From a checkpoint of a small transformer trained on Wikipedia: RMSNorm before each block.
Each number is 200 + 20 x the weight over its row's rms, rounded and kept within 0 to 999. Layers, rows and columns count from 0. The size before them is the row's rms in percent of the matrix's.

# layer 15 MLP up, 1024x128, rms 0.239, rows 639-666, columns 0-127
101,209,184,163,208,214,210,209,191,189,192,190,199,221,201,210,191,197,235,193,203,207,222,212,182,182,186,218,169,162,212,176,195,235,219,213,190,184,195,217,243,165,203,180,210,204,180,175,212,162,187,216,191,204,214,181,190,237,225,245,174,209,193,216,196,195,184,178,236,198,208,228,197,199,198,216,190,189,195,157,236,221,240,208,199,203,183,197,192,200,187,191,222,222,197,195,199,237,222,177,235,225,200,201,222,206,184,192,188,200,213,180,189,172,233,215,222,211,237,151,228,192,213,218,234,189,228,200,173
104,231,204,170,217,220,167,208,184,179,190,175,200,187,185,210,186,170,224,197,192,226,238,216,206,200,196,205,212,189,190,179,196,165,239,190,210,206,185,197,179,211,211,159,182,195,227,181,179,195,195,215,192,176,210,243,199,169,206,213,207,209,231,201,210,176,234,184,209,207,192,170,205,202,227,181,195,216,205,181,248,184,209,191,203,241,198,229,182,165,210,163,182,200,228,188,212,187,201,189,187,210,170,178,207,184,242,202,181,201,187,223,196,241,189,194,201,179,212,184,168,223,215,190,245,188,186,205,165
113,210,203,225,192,194,176,247,178,163,222,236,206,193,207,156,218,171,211,237,213,185,251,179,201,217,185,210,223,178,197,233,201,172,190,190,171,213,201,203,203,200,220,223,177,199,216,233,225,171,192,192,201,196,227,188,217,192,208,227,190,209,211,191,192,224,196,205,198,198,191,235,208,188,221,235,206,180,181,203,213,203,200,191,201,226,141,191,206,189,222,225,187,230,206,206,197,191,183,187,186,193,193,220,181,191,229,206,243,219,190,176,206,193,221,184,183,217,187,196,236,223,194,244,178,226,172,202,203
100,243,220,189,208,232,191,218,153,176,192,192,181,229,189,170,199,227,203,210,189,199,206,216,214,173,199,197,185,214,176,221,197,216,209,246,203,194,210,177,177,213,197,174,198,202,230,198,216,226,199,192,203,208,218,219,226,227,235,207,185,216,241,213,206,174,226,199,190,209,209,188,176,209,191,189,161,180,233,176,211,176,203,219,189,160,210,188,222,211,169,213,182,179,222,187,193,203,181,212,178,213,237,192,172,206,187,197,223,195,182,182,200,219,192,176,186,204,210,228,204,211,196,238,255,232,213,184,167
107,198,238,217,232,187,201,195,197,193,228,188,175,180,202,214,232,182,191,226,189,204,220,218,212,195,184,216,208,195,196,227,184,265,191,211,221,156,220,213,176,188,225,192,186,190,202,181,211,201,201,177,222,195,187,223,196,188,206,194,183,220,152,208,216,188,213,204,249,198,202,213,177,150,191,230,165,222,197,206,182,213,195,195,169,212,210,180,191,218,205,188,205,203,211,204,193,176,194,169,207,207,197,191,218,201,169,228,223,235,168,202,230,187,230,198,242,200,177,216,217,241,216,181,229,184,198,203,205
090,211,178,178,182,223,222,206,207,187,250,178,238,179,177,195,193,202,220,189,195,198,213,197,205,204,172,219,225,198,179,222,198,187,225,178,195,156,215,222,183,200,151,211,211,173,180,244,204,182,193,220,207,215,188,180,231,202,182,215,244,195,169,195,233,198,179,188,231,204,192,240,201,191,170,200,184,218,205,202,169,203,203,226,250,231,194,209,171,203,205,196,182,168,219,197,184,206,175,194,207,209,203,212,169,195,182,207,206,196,176,186,216,200,169,186,189,204,218,221,226,202,195,218,242,206,217,221,177
100,164,181,189,192,225,240,197,191,224,217,195,191,192,184,222,224,201,179,189,193,217,221,213,177,209,210,170,231,218,177,208,198,180,217,216,238,203,159,227,244,197,189,169,198,217,205,190,214,217,232,180,207,218,206,179,158,214,216,166,185,224,239,211,195,207,218,200,216,210,207,169,189,192,172,202,226,177,214,173,218,206,177,170,212,221,171,183,204,202,212,214,209,182,167,204,174,184,223,179,179,215,191,181,214,199,203,199,169,184,184,198,173,165,222,162,213,195,175,175,221,223,205,184,222,206,210,202,176
097,254,156,182,215,201,153,239,197,187,200,207,216,216,199,174,184,177,217,200,200,239,183,178,237,200,206,192,199,168,163,199,179,171,195,177,194,184,228,209,178,192,178,227,213,195,221,194,176,175,184,181,235,212,234,193,206,196,182,192,166,212,183,200,201,169,209,228,164,200,230,189,191,195,191,194,218,207,156,182,168,175,205,224,210,196,203,178,184,203,203,184,202,202,193,225,199,211,199,220,200,205,195,175,183,196,207,209,197,191,238,164,190,194,225,183,188,253,203,188,198,238,187,191,194,186,200,191,188
111,218,232,196,219,201,184,191,163,173,194,207,248,215,209,204,186,186,192,183,199,213,203,195,226,228,206,190,217,231,192,206,187,201,162,201,205,206,223,191,198,207,165,204,210,207,191,178,202,204,182,187,236,209,200,193,231,218,198,201,189,185,214,222,193,206,204,184,198,221,207,197,192,176,189,211,205,156,237,193,225,195,166,191,242,233,245,183,169,206,188,209,219,204,210,193,200,220,205,224,254,190,186,207,219,238,194,215,209,226,186,218,177,270,202,184,206,183,197,198,185,166,224,226,183,219,182,191,174
097,185,208,204,199,229,210,208,219,184,219,206,164,188,157,196,212,213,176,194,190,212,220,199,161,227,163,180,221,197,187,223,189,230,172,170,214,189,221,175,224,171,190,202,193,171,186,228,204,218,151,164,228,225,191,182,194,205,199,182,205,164,212,214,216,220,231,167,201,216,197,203,237,219,218,193,203,192,222,209,215,189,211,180,196,210,171,180,184,226,217,178,206,173,220,216,202,168,234,220,190,217,220,209,217,195,212,192,210,216,228,188,208,173,227,221,173,220,197,241,183,209,227,176,189,209,201,219,192
099,224,207,194,180,206,215,183,165,183,160,149,195,176,210,188,199,197,216,180,224,220,227,211,200,201,230,191,209,202,223,212,201,177,224,186,194,188,241,194,181,167,180,208,200,214,215,193,194,227,180,198,216,200,236,213,182,176,189,205,164,194,220,218,207,213,199,230,186,229,167,187,182,232,174,175,204,213,192,175,224,172,202,185,247,193,200,181,142,177,210,213,199,214,190,222,192,175,214,179,187,204,188,174,178,247,230,203,205,187,178,204,220,221,186,199,193,195,229,198,211,203,181,209,184,223,221,179,185
101,230,168,188,182,197,181,194,194,212,187,215,195,222,204,190,260,200,207,189,194,204,196,216,213,191,189,195,173,199,209,157,187,200,183,212,229,207,218,195,214,201,195,180,201,193,181,208,165,166,210,177,173,180,166,219,196,183,239,181,193,189,203,191,211,256,205,202,217,226,163,196,231,214,191,178,221,228,188,139,191,214,209,237,223,166,193,195,225,205,205,216,200,177,187,216,213,189,210,215,194,197,166,191,179,200,222,191,197,177,238,185,186,195,203,225,181,232,234,180,177,175,195,207,182,188,193,184,177
107,218,195,203,188,232,170,176,200,210,230,201,193,218,199,216,189,210,232,187,216,193,200,221,207,219,208,209,162,179,219,199,215,196,163,215,205,213,197,236,207,204,194,215,173,204,218,236,214,215,209,196,210,211,183,181,241,212,197,212,182,238,219,218,196,191,191,201,205,175,212,183,177,209,196,195,202,232,179,151,226,202,152,194,180,177,195,189,174,219,178,211,230,211,177,230,196,190,199,218,208,182,187,164,156,199,203,167,261,163,183,186,228,194,195,207,214,202,177,185,208,237,220,200,208,185,218,182,206
104,202,211,224,209,226,188,201,204,194,184,208,197,207,226,232,185,218,207,173,226,194,194,237,189,190,175,224,227,186,197,234,177,182,196,208,214,219,209,217,212,226,200,155,226,184,204,191,229,203,196,167,164,180,169,215,186,176,222,226,258,199,201,169,179,194,185,220,208,185,228,200,192,192,208,189,199,176,225,208,209,198,246,207,213,182,184,187,178,193,196,186,229,201,195,219,181,204,214,216,206,228,225,241,189,196,195,201,200,213,184,180,256,180,225,226,199,217,181,229,213,182,181,194,210,245,200,221,205
101,173,223,230,161,199,191,192,205,181,214,239,179,189,211,194,159,199,197,226,195,240,185,180,178,202,209,198,215,220,179,205,222,176,205,212,192,186,249,162,184,200,180,244,212,178,241,157,212,194,200,167,188,224,255,208,183,200,199,214,177,185,188,200,208,184,203,216,159,217,191,200,197,209,240,215,166,193,170,178,214,214,197,200,198,193,198,196,170,221,206,172,216,195,232,218,193,196,205,177,184,214,188,229,212,190,177,205,216,226,210,197,196,200,174,208,212,229,187,207,208,198,198,230,215,164,195,195,196
111,212,228,159,210,168,233,221,206,170,199,228,234,194,204,195,219,212,204,185,202,203,179,204,205,225,185,188,177,208,204,196,176,178,163,181,215,223,193,199,230,175,200,206,198,194,205,189,206,193,198,191,218,203,206,181,250,188,205,188,218,206,222,213,164,240,195,204,197,185,239,175,178,210,186,192,207,215,201,213,205,213,209,195,200,218,192,173,213,201,194,204,229,208,170,202,191,172,192,229,217,219,229,221,223,189,231,196,215,174,158,173,183,232,234,200,186,198,233,162,239,203,193,230,192,166,156,177,197
096,202,213,221,188,175,193,197,184,183,192,133,220,165,188,218,246,211,207,223,193,216,239,178,212,210,180,199,193,193,225,223,191,252,149,227,200,197,217,207,191,185,204,200,209,245,205,197,194,232,216,192,222,167,208,191,181,192,175,216,232,225,217,205,182,201,200,196,179,202,219,206,198,215,171,232,172,213,171,197,220,191,206,206,229,237,210,197,209,196,207,215,201,182,196,164,201,216,222,226,229,214,192,216,216,180,206,208,215,205,193,211,222,226,212,191,219,229,198,181,221,208,188,180,225,218,194,174,177
099,201,158,222,174,218,235,158,210,224,224,173,209,189,216,182,198,217,221,198,224,210,189,210,227,195,173,203,206,168,216,212,203,174,192,243,212,202,175,190,215,172,207,186,176,189,199,168,209,231,188,220,227,195,196,173,211,209,220,219,205,193,211,202,199,190,216,190,211,199,188,189,166,204,199,203,175,195,229,209,223,187,205,183,199,215,207,190,201,154,186,161,206,192,173,172,226,188,235,193,190,173,169,176,199,226,209,234,233,159,217,223,212,181,172,181,158,216,225,197,195,200,182,175,201,204,176,177,202
093,209,192,179,237,206,171,212,222,201,214,221,241,185,217,221,196,197,205,215,219,226,210,202,192,216,205,221,208,237,182,210,157,217,211,196,168,197,220,199,220,191,199,203,189,219,177,235,213,221,210,200,206,140,213,169,231,217,155,190,214,197,223,156,183,165,164,183,174,226,203,241,189,188,200,160,182,211,208,200,185,211,217,186,249,224,206,207,200,167,214,205,214,199,199,203,185,203,189,164,167,185,217,198,194,198,224,212,194,216,218,184,173,177,194,179,204,220,183,199,184,184,214,188,196,182,198,202,211
108,210,179,173,199,225,202,221,175,212,153,207,169,186,152,204,197,225,228,201,204,173,203,201,206,188,180,199,171,177,207,188,164,202,235,211,179,214,193,195,245,221,199,200,205,198,219,210,232,205,214,188,189,236,224,214,180,187,208,218,199,204,217,172,175,204,215,198,239,217,193,167,191,205,194,188,199,203,213,203,206,233,192,209,213,221,163,240,205,212,191,187,249,227,214,192,227,194,257,220,215,186,214,213,211,210,215,218,202,193,201,200,223,201,217,208,196,220,192,227,156,188,188,238,205,230,191,181,197
090,197,246,216,190,225,205,211,196,217,192,236,206,194,188,222,174,175,202,192,190,214,198,220,193,182,212,208,213,199,186,204,151,218,191,202,221,211,211,207,205,196,203,202,216,176,191,154,239,218,193,200,236,169,230,189,191,234,205,207,216,210,189,222,187,212,195,215,206,207,161,207,208,241,213,176,204,215,203,211,205,213,205,197,214,212,205,198,207,198,210,151,223,221,200,231,185,168,233,199,185,229,191,241,176,193,229,211,219,180,177,191,205,196,202,232,219,155,189,201,170,228,231,234,186,203,251,210,198
101,197,190,189,231,212,195,215,184,193,195,202,229,200,181,176,180,171,201,215,228,192,213,216,210,250,166,203,204,193,170,205,187,162,214,229,175,187,195,174,195,224,202,171,131,179,181,211,226,215,183,192,199,217,196,201,202,206,180,218,240,209,214,194,204,198,219,195,194,208,193,191,167,216,189,200,210,169,177,184,207,190,210,222,212,176,205,203,203,179,191,222,200,224,182,205,168,164,198,201,199,208,172,242,207,217,233,206,202,264,208,209,217,198,203,199,232,221,224,228,180,196,179,220,179,179,214,186,173
095,205,190,195,184,185,192,167,170,173,161,213,189,201,192,184,178,166,207,197,204,174,205,193,205,214,190,183,220,201,219,199,225,216,191,222,196,205,183,199,224,192,209,213,243,170,208,211,208,198,193,220,197,191,198,198,192,221,164,207,191,183,224,196,202,196,199,211,210,206,188,189,189,184,219,225,152,216,239,209,185,190,207,187,259,202,205,167,198,214,198,196,258,217,199,188,202,214,212,169,200,230,183,219,179,187,193,207,181,257,159,152,209,220,186,192,174,213,196,176,240,191,236,225,200,206,183,202,206
106,203,175,205,198,174,163,197,202,163,184,231,201,194,173,189,179,222,177,206,165,218,196,219,229,203,227,250,165,199,199,147,221,188,167,233,194,183,198,183,218,186,195,221,165,163,190,198,158,224,208,189,185,215,216,211,161,206,192,210,217,191,200,193,206,178,214,198,203,183,191,196,165,223,219,212,157,187,213,214,215,197,208,190,209,216,210,198,193,190,229,181,165,205,232,183,204,183,230,177,202,200,179,209,225,214,212,200,207,189,195,199,203,217,188,179,195,189,209,191,253,193,235,189,208,189,162,207,192
099,184,201,192,216,192,204,199,202,198,208,215,242,183,173,199,207,200,214,212,197,192,225,202,216,202,204,212,239,223,187,241,186,188,212,162,185,180,194,172,222,210,192,207,212,211,235,236,215,225,180,198,229,170,167,204,199,209,198,150,231,200,199,204,201,212,196,201,239,232,186,187,168,245,230,190,224,210,201,183,223,196,209,215,212,219,209,201,207,179,205,205,182,184,217,213,187,202,181,177,181,181,192,235,179,206,191,225,198,200,213,169,221,223,206,252,202,222,166,206,207,220,140,174,206,175,197,210,193
099,175,216,186,174,156,193,204,184,202,177,213,186,183,194,214,220,194,161,198,209,217,204,176,190,207,223,191,208,221,186,191,213,183,202,190,176,167,200,200,182,221,183,192,223,190,187,190,232,193,206,188,187,174,205,239,211,185,237,248,219,182,215,228,183,185,185,200,225,180,188,196,171,221,211,207,216,194,207,190,208,204,228,222,182,215,199,195,197,263,210,238,176,177,234,157,201,199,196,208,217,243,194,193,204,186,218,206,211,164,188,211,211,220,190,172,192,200,190,222,198,151,206,195,157,224,226,199,194
102,235,201,153,215,231,183,206,207,219,181,209,232,173,160,161,206,211,200,223,194,178,183,225,230,212,168,234,220,182,196,212,170,201,229,211,189,192,237,179,223,187,186,194,190,220,204,182,214,205,220,201,213,177,198,169,190,231,197,173,222,197,194,234,201,195,177,184,203,216,248,207,197,205,195,174,211,205,204,194,172,179,159,223,225,212,202,174,197,224,206,210,230,198,202,201,212,177,168,194,229,224,214,194,206,180,202,185,185,223,196,175,179,197,221,176,251,208,200,199,177,169,215,199,192,197,191,217,216
101,178,204,193,209,159,189,236,215,230,208,194,223,152,220,165,224,222,174,185,202,229,210,218,190,171,230,210,198,197,209,214,191,177,201,196,176,205,218,177,214,191,158,191,213,181,175,201,216,230,207,222,209,174,212,195,244,208,206,207,207,167,195,185,189,183,181,214,184,182,182,186,200,241,221,234,191,173,198,181,240,156,197,200,194,239,205,243,199,194,178,209,202,183,203,220,211,189,213,171,209,183,221,205,205,205,213,184,218,193,228,221,200,212,214,185,172,165,188,216,213,190,168,182,200,166,206,203,208
# layer 15 MLP down (transposed), 1024x128, rms 0.354, rows 639-665, columns 0-127
100,201,163,197,210,156,202,176,227,183,173,232,188,200,177,187,183,155,182,195,230,191,189,204,208,220,221,194,191,231,183,233,213,192,198,219,223,183,207,175,180,204,177,225,197,209,165,186,170,193,212,207,186,215,174,201,217,211,182,168,169,194,193,205,147,153,218,206,177,226,187,177,204,196,198,216,177,216,175,238,202,199,186,182,199,209,175,191,198,201,192,168,193,209,179,226,196,175,198,203,178,240,191,195,174,217,173,199,179,189,179,182,215,217,191,202,197,199,255,199,182,213,200,167,197,197,197,233,192
109,180,184,219,178,213,193,190,190,191,187,210,224,227,195,188,194,192,222,184,180,165,200,184,209,206,216,185,224,204,195,229,240,185,181,162,200,235,191,214,176,156,198,196,219,178,219,204,196,215,160,230,188,210,183,178,226,217,199,205,223,172,176,199,181,242,224,221,180,200,230,221,208,164,198,238,195,185,204,211,185,248,189,214,213,189,205,210,207,203,205,203,177,180,203,196,196,221,219,214,208,212,188,241,207,163,218,184,233,212,242,167,199,223,214,221,214,207,208,184,238,193,179,204,223,204,184,167,210
117,170,214,188,198,161,176,212,232,217,216,206,177,188,208,231,204,156,247,172,181,190,173,219,194,196,172,220,175,191,210,177,212,203,205,211,198,206,227,224,206,219,212,225,208,206,220,218,203,233,203,202,198,226,228,170,177,192,198,216,176,245,209,212,215,189,203,218,219,227,192,196,235,212,221,216,214,145,213,156,178,182,178,196,229,218,212,199,195,198,192,229,193,199,229,153,197,194,217,226,224,212,199,189,208,178,216,198,233,181,190,212,214,204,202,209,213,199,209,185,253,191,200,185,196,189,208,210,186
108,203,219,205,220,216,184,167,195,211,239,183,202,217,191,163,201,181,195,175,177,204,177,183,198,207,164,215,203,194,222,186,195,164,208,172,166,208,182,187,181,200,193,234,217,203,195,214,211,205,199,150,176,171,188,208,215,209,223,177,180,216,170,186,221,199,187,180,170,218,215,206,183,185,195,177,198,179,187,185,191,183,189,207,188,198,183,177,178,168,179,160,203,182,185,227,202,209,213,229,175,171,211,209,223,192,217,190,232,202,187,208,198,190,172,174,169,202,227,212,227,225,200,203,217,240,241,236,239
101,232,210,188,173,217,218,202,171,188,176,159,210,197,214,174,175,211,227,173,198,164,191,180,168,180,191,208,189,219,205,222,186,179,222,180,182,209,200,220,232,227,185,189,178,207,192,248,170,213,214,202,212,186,184,181,132,219,166,188,233,232,172,190,203,200,196,176,242,210,201,223,177,186,182,219,194,207,223,215,205,218,179,179,198,201,215,223,190,215,203,171,192,219,197,205,179,224,195,203,187,179,192,198,186,183,235,200,210,189,215,187,165,193,176,176,178,196,198,175,200,216,202,208,194,196,197,216,245
085,206,187,227,200,194,182,177,196,232,207,216,133,219,175,189,207,195,149,216,234,215,187,198,192,198,227,177,186,188,189,174,186,227,215,226,188,219,187,187,220,181,193,199,224,181,235,172,178,217,178,195,185,199,230,205,204,171,231,195,187,196,211,234,161,188,209,213,187,189,216,187,208,210,234,212,184,191,198,183,212,208,159,204,176,199,212,195,234,202,195,177,201,221,195,218,213,161,204,202,208,195,211,188,229,180,181,194,193,196,197,235,193,178,180,232,186,164,194,205,169,194,157,193,160,184,199,187,201
095,209,242,167,199,221,215,231,186,178,208,192,190,185,201,204,211,216,200,214,229,171,179,169,198,202,187,200,208,195,168,210,184,210,224,220,223,219,199,208,196,198,182,180,244,211,181,214,242,228,203,215,189,228,201,204,252,184,171,222,242,224,166,176,225,181,198,205,243,215,205,217,215,206,189,184,192,182,171,231,180,183,202,218,210,180,202,190,214,176,208,204,206,228,222,195,160,228,202,226,221,233,196,227,208,201,194,201,187,217,201,216,184,200,225,214,196,160,237,190,191,186,192,220,199,224,220,196,175
102,221,204,203,219,180,209,196,176,179,211,220,186,184,184,182,213,212,210,212,214,164,185,198,186,197,182,225,212,234,167,172,188,231,179,228,204,178,189,206,192,206,223,157,238,207,201,213,197,226,212,229,190,181,185,198,184,188,210,225,237,182,171,229,236,214,184,218,207,204,191,210,223,218,184,235,207,205,215,196,210,195,194,213,182,163,212,196,193,202,202,188,171,172,208,231,199,165,259,177,180,183,192,180,190,201,223,218,163,204,207,252,200,219,169,197,200,211,199,177,217,175,226,191,212,208,198,219,230
102,208,169,208,164,179,216,196,189,191,187,213,217,194,177,233,184,142,197,204,200,234,216,195,186,179,193,193,204,197,186,204,214,211,190,208,230,202,211,200,183,203,203,219,199,215,186,216,247,213,190,209,182,187,222,222,222,213,209,207,150,228,218,238,205,172,203,165,209,196,191,200,178,209,198,243,179,215,211,201,224,186,154,207,242,202,190,180,182,179,171,211,202,216,226,190,187,207,210,171,214,201,179,196,235,183,191,234,216,222,197,196,232,228,199,178,218,151,211,178,171,174,211,194,188,211,216,195,206
088,185,217,187,184,235,202,173,184,205,201,205,181,197,238,203,183,235,156,193,233,228,191,199,204,217,226,210,217,209,203,186,210,198,203,210,180,199,212,198,198,178,222,203,224,198,222,196,200,163,195,220,190,208,228,190,177,183,194,189,209,176,195,208,200,206,217,239,194,141,217,194,176,162,173,187,225,198,186,164,219,206,200,193,187,186,195,187,221,185,227,207,193,233,238,214,188,217,218,209,177,230,176,204,208,179,230,176,197,217,186,179,177,191,202,193,218,170,216,151,153,172,220,191,218,175,213,202,227
095,209,218,209,225,170,182,209,239,207,239,175,174,199,198,189,224,226,217,189,204,178,209,208,197,210,169,190,167,171,193,209,180,188,223,226,252,227,170,220,186,214,165,187,207,201,218,208,206,209,187,214,161,224,227,182,198,208,214,214,180,201,240,172,200,208,195,154,198,199,198,185,196,163,200,195,189,204,227,225,173,185,193,214,143,172,180,213,204,190,195,216,192,226,202,192,185,183,192,163,207,207,194,215,179,194,195,162,189,198,220,179,175,180,212,189,184,173,215,181,188,199,225,212,229,178,219,219,197
094,217,224,206,208,180,225,192,187,180,192,158,219,232,229,193,250,188,204,202,218,215,207,182,206,174,185,185,204,205,182,219,222,179,221,209,198,229,199,208,204,225,191,183,185,201,195,197,196,209,173,194,196,190,229,218,207,187,211,197,228,208,224,155,202,199,214,208,200,188,171,206,221,179,183,180,222,238,165,201,203,179,168,226,180,248,200,152,191,209,183,190,238,226,179,197,214,197,216,189,245,231,243,195,185,201,200,206,201,205,213,180,139,208,206,199,212,177,187,206,195,167,225,206,198,202,205,190,196
101,149,193,216,215,223,207,206,186,198,199,194,166,189,162,174,184,210,205,225,217,202,187,172,190,199,230,207,179,156,205,209,184,194,216,209,197,213,189,222,205,186,207,186,226,193,200,203,203,190,141,163,218,211,204,205,187,194,218,169,234,248,189,220,213,156,216,216,192,175,188,209,235,228,206,187,204,186,189,237,221,174,209,208,194,206,175,190,219,191,211,219,212,197,188,235,185,219,200,183,202,242,183,211,181,209,199,230,243,203,213,223,196,208,202,200,179,244,201,197,214,161,222,194,209,183,196,200,223
100,193,182,178,211,178,187,226,209,203,162,197,224,184,203,223,205,195,258,178,179,190,190,215,212,211,190,210,222,210,212,243,190,172,172,200,231,215,172,202,204,204,204,190,230,203,225,176,193,249,205,222,182,208,224,219,183,224,185,193,209,220,194,198,178,225,165,195,176,199,197,214,183,220,166,201,213,187,194,217,221,216,205,182,198,138,203,230,180,220,218,189,196,208,196,196,190,223,224,180,201,178,183,209,203,201,228,185,199,187,197,192,215,217,240,172,196,140,192,198,208,204,192,229,236,211,213,175,218
098,199,218,239,163,194,166,205,181,194,209,183,195,188,199,201,209,211,189,220,210,201,155,216,198,207,215,164,223,217,191,176,182,218,211,229,214,208,168,221,173,177,238,193,197,190,261,204,213,196,199,183,184,183,155,190,207,208,195,204,198,202,227,174,231,216,231,164,203,197,185,216,204,223,184,224,180,181,219,197,191,208,203,203,227,185,185,172,208,189,182,208,201,181,210,199,211,224,170,184,208,196,195,203,167,192,230,242,232,199,211,230,217,203,215,220,169,196,170,189,218,202,166,231,203,170,218,186,231
113,203,193,221,193,203,201,192,193,239,210,217,244,210,217,195,209,206,184,224,213,240,199,201,196,154,194,184,206,204,200,210,176,155,193,193,223,198,209,229,188,186,195,221,212,207,211,167,179,177,194,187,224,177,207,203,202,196,210,213,244,242,200,169,220,198,194,205,232,165,201,215,205,227,187,207,193,212,170,196,221,190,213,234,204,211,213,193,198,192,182,203,197,174,188,212,168,161,226,196,200,169,204,205,180,195,206,173,199,174,183,190,213,143,214,168,189,207,194,189,189,183,205,147,248,213,179,230,184
099,196,178,214,203,195,238,195,254,192,214,210,180,210,184,207,193,195,221,163,177,183,212,189,184,210,217,196,196,189,222,195,189,177,203,199,244,192,197,209,198,211,209,223,206,199,214,184,174,190,214,189,173,186,211,216,200,235,254,215,219,180,169,202,235,201,180,203,183,238,223,196,188,158,241,194,215,206,198,204,194,161,188,190,209,207,171,187,201,178,196,215,222,154,217,202,197,202,194,198,197,158,186,176,183,214,183,198,175,188,232,223,225,146,197,183,196,176,190,239,193,231,187,202,190,180,205,220,197
103,202,215,213,233,218,214,166,160,227,221,195,209,189,187,178,210,166,207,196,191,224,212,193,180,210,207,153,219,208,192,182,209,198,186,173,228,192,174,222,180,162,192,197,181,215,218,206,215,213,206,238,180,222,197,159,192,220,197,181,198,215,206,201,159,209,171,189,180,187,166,215,202,184,187,199,222,199,198,217,167,224,205,177,193,217,166,231,193,213,221,208,213,230,164,244,192,200,186,205,190,231,232,237,200,192,196,204,203,195,170,177,217,179,187,199,181,155,210,190,187,197,221,199,186,179,226,218,223
082,177,214,226,191,192,210,199,170,193,212,208,194,226,167,204,198,227,190,243,206,213,209,160,198,185,184,176,196,171,218,199,225,200,192,232,221,214,210,199,187,193,185,205,206,201,195,170,205,230,190,227,172,221,224,243,160,167,209,227,201,211,197,222,222,212,223,205,202,172,192,149,208,177,192,200,221,172,186,200,188,190,205,195,168,188,211,186,221,232,180,200,209,204,193,207,205,216,200,196,238,200,238,231,180,231,176,187,237,166,199,218,222,253,192,231,199,236,188,207,213,220,207,206,202,187,213,201,192
109,221,199,195,208,210,189,181,228,179,203,217,198,222,185,207,202,230,227,181,210,223,206,174,187,151,173,241,198,225,187,203,196,190,193,194,216,216,172,183,177,164,232,237,206,210,221,186,226,193,216,181,193,174,185,153,181,160,188,227,216,199,196,209,211,176,182,200,204,169,215,174,196,165,248,174,206,206,203,202,205,237,175,201,203,211,198,181,208,183,211,219,181,202,171,155,170,194,214,189,223,202,221,205,223,219,183,173,183,228,206,205,210,218,200,221,226,161,175,210,190,204,217,202,193,176,192,206,192
086,180,221,201,176,197,242,204,179,214,162,207,178,171,217,194,196,213,207,215,217,174,201,191,194,169,218,190,193,243,219,183,194,177,176,198,209,245,207,222,182,179,199,223,192,221,195,199,181,157,223,195,187,212,173,208,181,175,163,228,233,163,182,195,206,239,178,195,208,189,184,186,202,176,160,200,185,210,151,211,201,227,182,214,186,173,233,214,169,182,197,233,209,217,210,211,195,211,196,199,201,212,204,166,177,192,219,215,208,226,191,200,201,189,187,166,190,174,215,164,228,199,221,201,188,202,223,210,207
106,175,172,189,203,183,232,219,193,215,169,172,195,200,234,205,191,187,216,195,193,189,203,196,213,223,183,235,207,212,199,157,198,207,156,176,176,206,213,206,219,200,219,212,214,217,204,190,197,187,242,230,153,227,177,212,188,191,195,196,217,206,215,181,205,199,210,204,212,192,234,180,186,200,166,192,231,202,173,217,222,195,175,194,223,190,201,235,190,165,190,197,195,232,229,209,215,167,215,201,229,208,199,177,188,193,157,222,205,189,195,227,187,194,183,171,212,230,226,226,192,224,158,185,245,185,190,203,178
097,222,236,193,176,193,189,187,224,229,215,213,171,212,192,199,225,190,169,206,213,212,169,192,203,218,194,195,207,210,191,221,195,232,190,191,206,224,211,195,183,226,164,222,192,190,217,214,191,151,191,220,188,206,190,173,184,264,186,196,174,201,193,183,221,218,238,172,214,191,208,217,173,177,187,193,182,183,219,188,167,181,228,194,184,230,212,211,182,187,196,229,224,211,184,211,221,211,178,224,182,203,182,178,198,224,226,234,158,199,183,198,182,192,223,238,200,183,201,190,205,150,214,172,188,184,210,191,189
099,180,177,205,209,201,169,216,165,180,204,179,179,162,209,209,179,262,174,187,227,205,155,193,223,200,192,236,258,191,203,216,213,201,197,187,171,223,179,207,217,190,204,167,210,191,208,198,188,183,172,193,192,203,193,199,176,190,212,188,227,196,190,172,185,219,212,170,208,209,200,210,189,220,170,185,220,225,188,216,204,232,207,210,208,205,234,219,172,190,207,219,190,198,168,177,219,197,224,213,193,192,200,189,183,191,250,208,188,176,218,185,169,175,185,208,181,214,224,171,191,204,187,209,220,167,223,183,221
105,195,201,226,185,237,185,215,165,205,189,178,220,229,217,197,197,264,211,197,206,197,194,214,204,193,161,170,185,183,221,213,208,189,207,184,194,217,192,199,231,222,188,158,199,196,213,214,212,197,215,230,201,212,208,186,220,159,230,168,184,204,229,204,181,186,220,203,199,175,232,202,203,204,214,212,196,194,221,164,197,194,240,175,179,204,196,229,203,181,236,204,215,193,179,170,205,199,255,196,215,219,247,189,201,176,200,228,203,174,220,212,187,208,208,178,204,179,200,186,202,186,226,176,194,224,235,215,176
099,223,243,208,232,230,182,213,173,210,222,237,178,221,219,203,166,229,261,205,207,205,191,170,192,219,189,165,164,185,214,213,190,195,196,178,188,228,196,207,197,213,220,164,203,189,208,204,171,222,191,238,180,193,192,205,218,175,206,193,186,192,185,173,190,185,175,213,192,236,232,176,204,206,189,205,219,223,172,194,195,173,192,204,183,188,209,210,169,195,200,224,207,197,203,218,206,167,196,214,210,209,211,187,206,224,157,174,205,202,199,186,204,203,179,169,139,216,207,216,194,188,191,237,190,216,183,191,190
096,187,187,184,195,189,194,173,216,192,191,211,212,220,207,185,207,201,199,220,233,217,203,236,196,188,206,197,220,171,209,153,192,181,189,211,191,202,194,186,189,211,173,206,208,170,227,190,176,193,145,183,226,202,207,199,199,213,198,194,197,185,189,220,217,203,228,195,228,204,183,216,212,164,184,159,177,234,189,216,224,182,195,183,175,184,230,178,216,224,180,240,183,226,205,218,181,236,210,138,171,222,188,205,210,218,171,213,192,189,215,198,187,171,239,189,172,175,182,194,227,194,170,204,217,188,222,174,196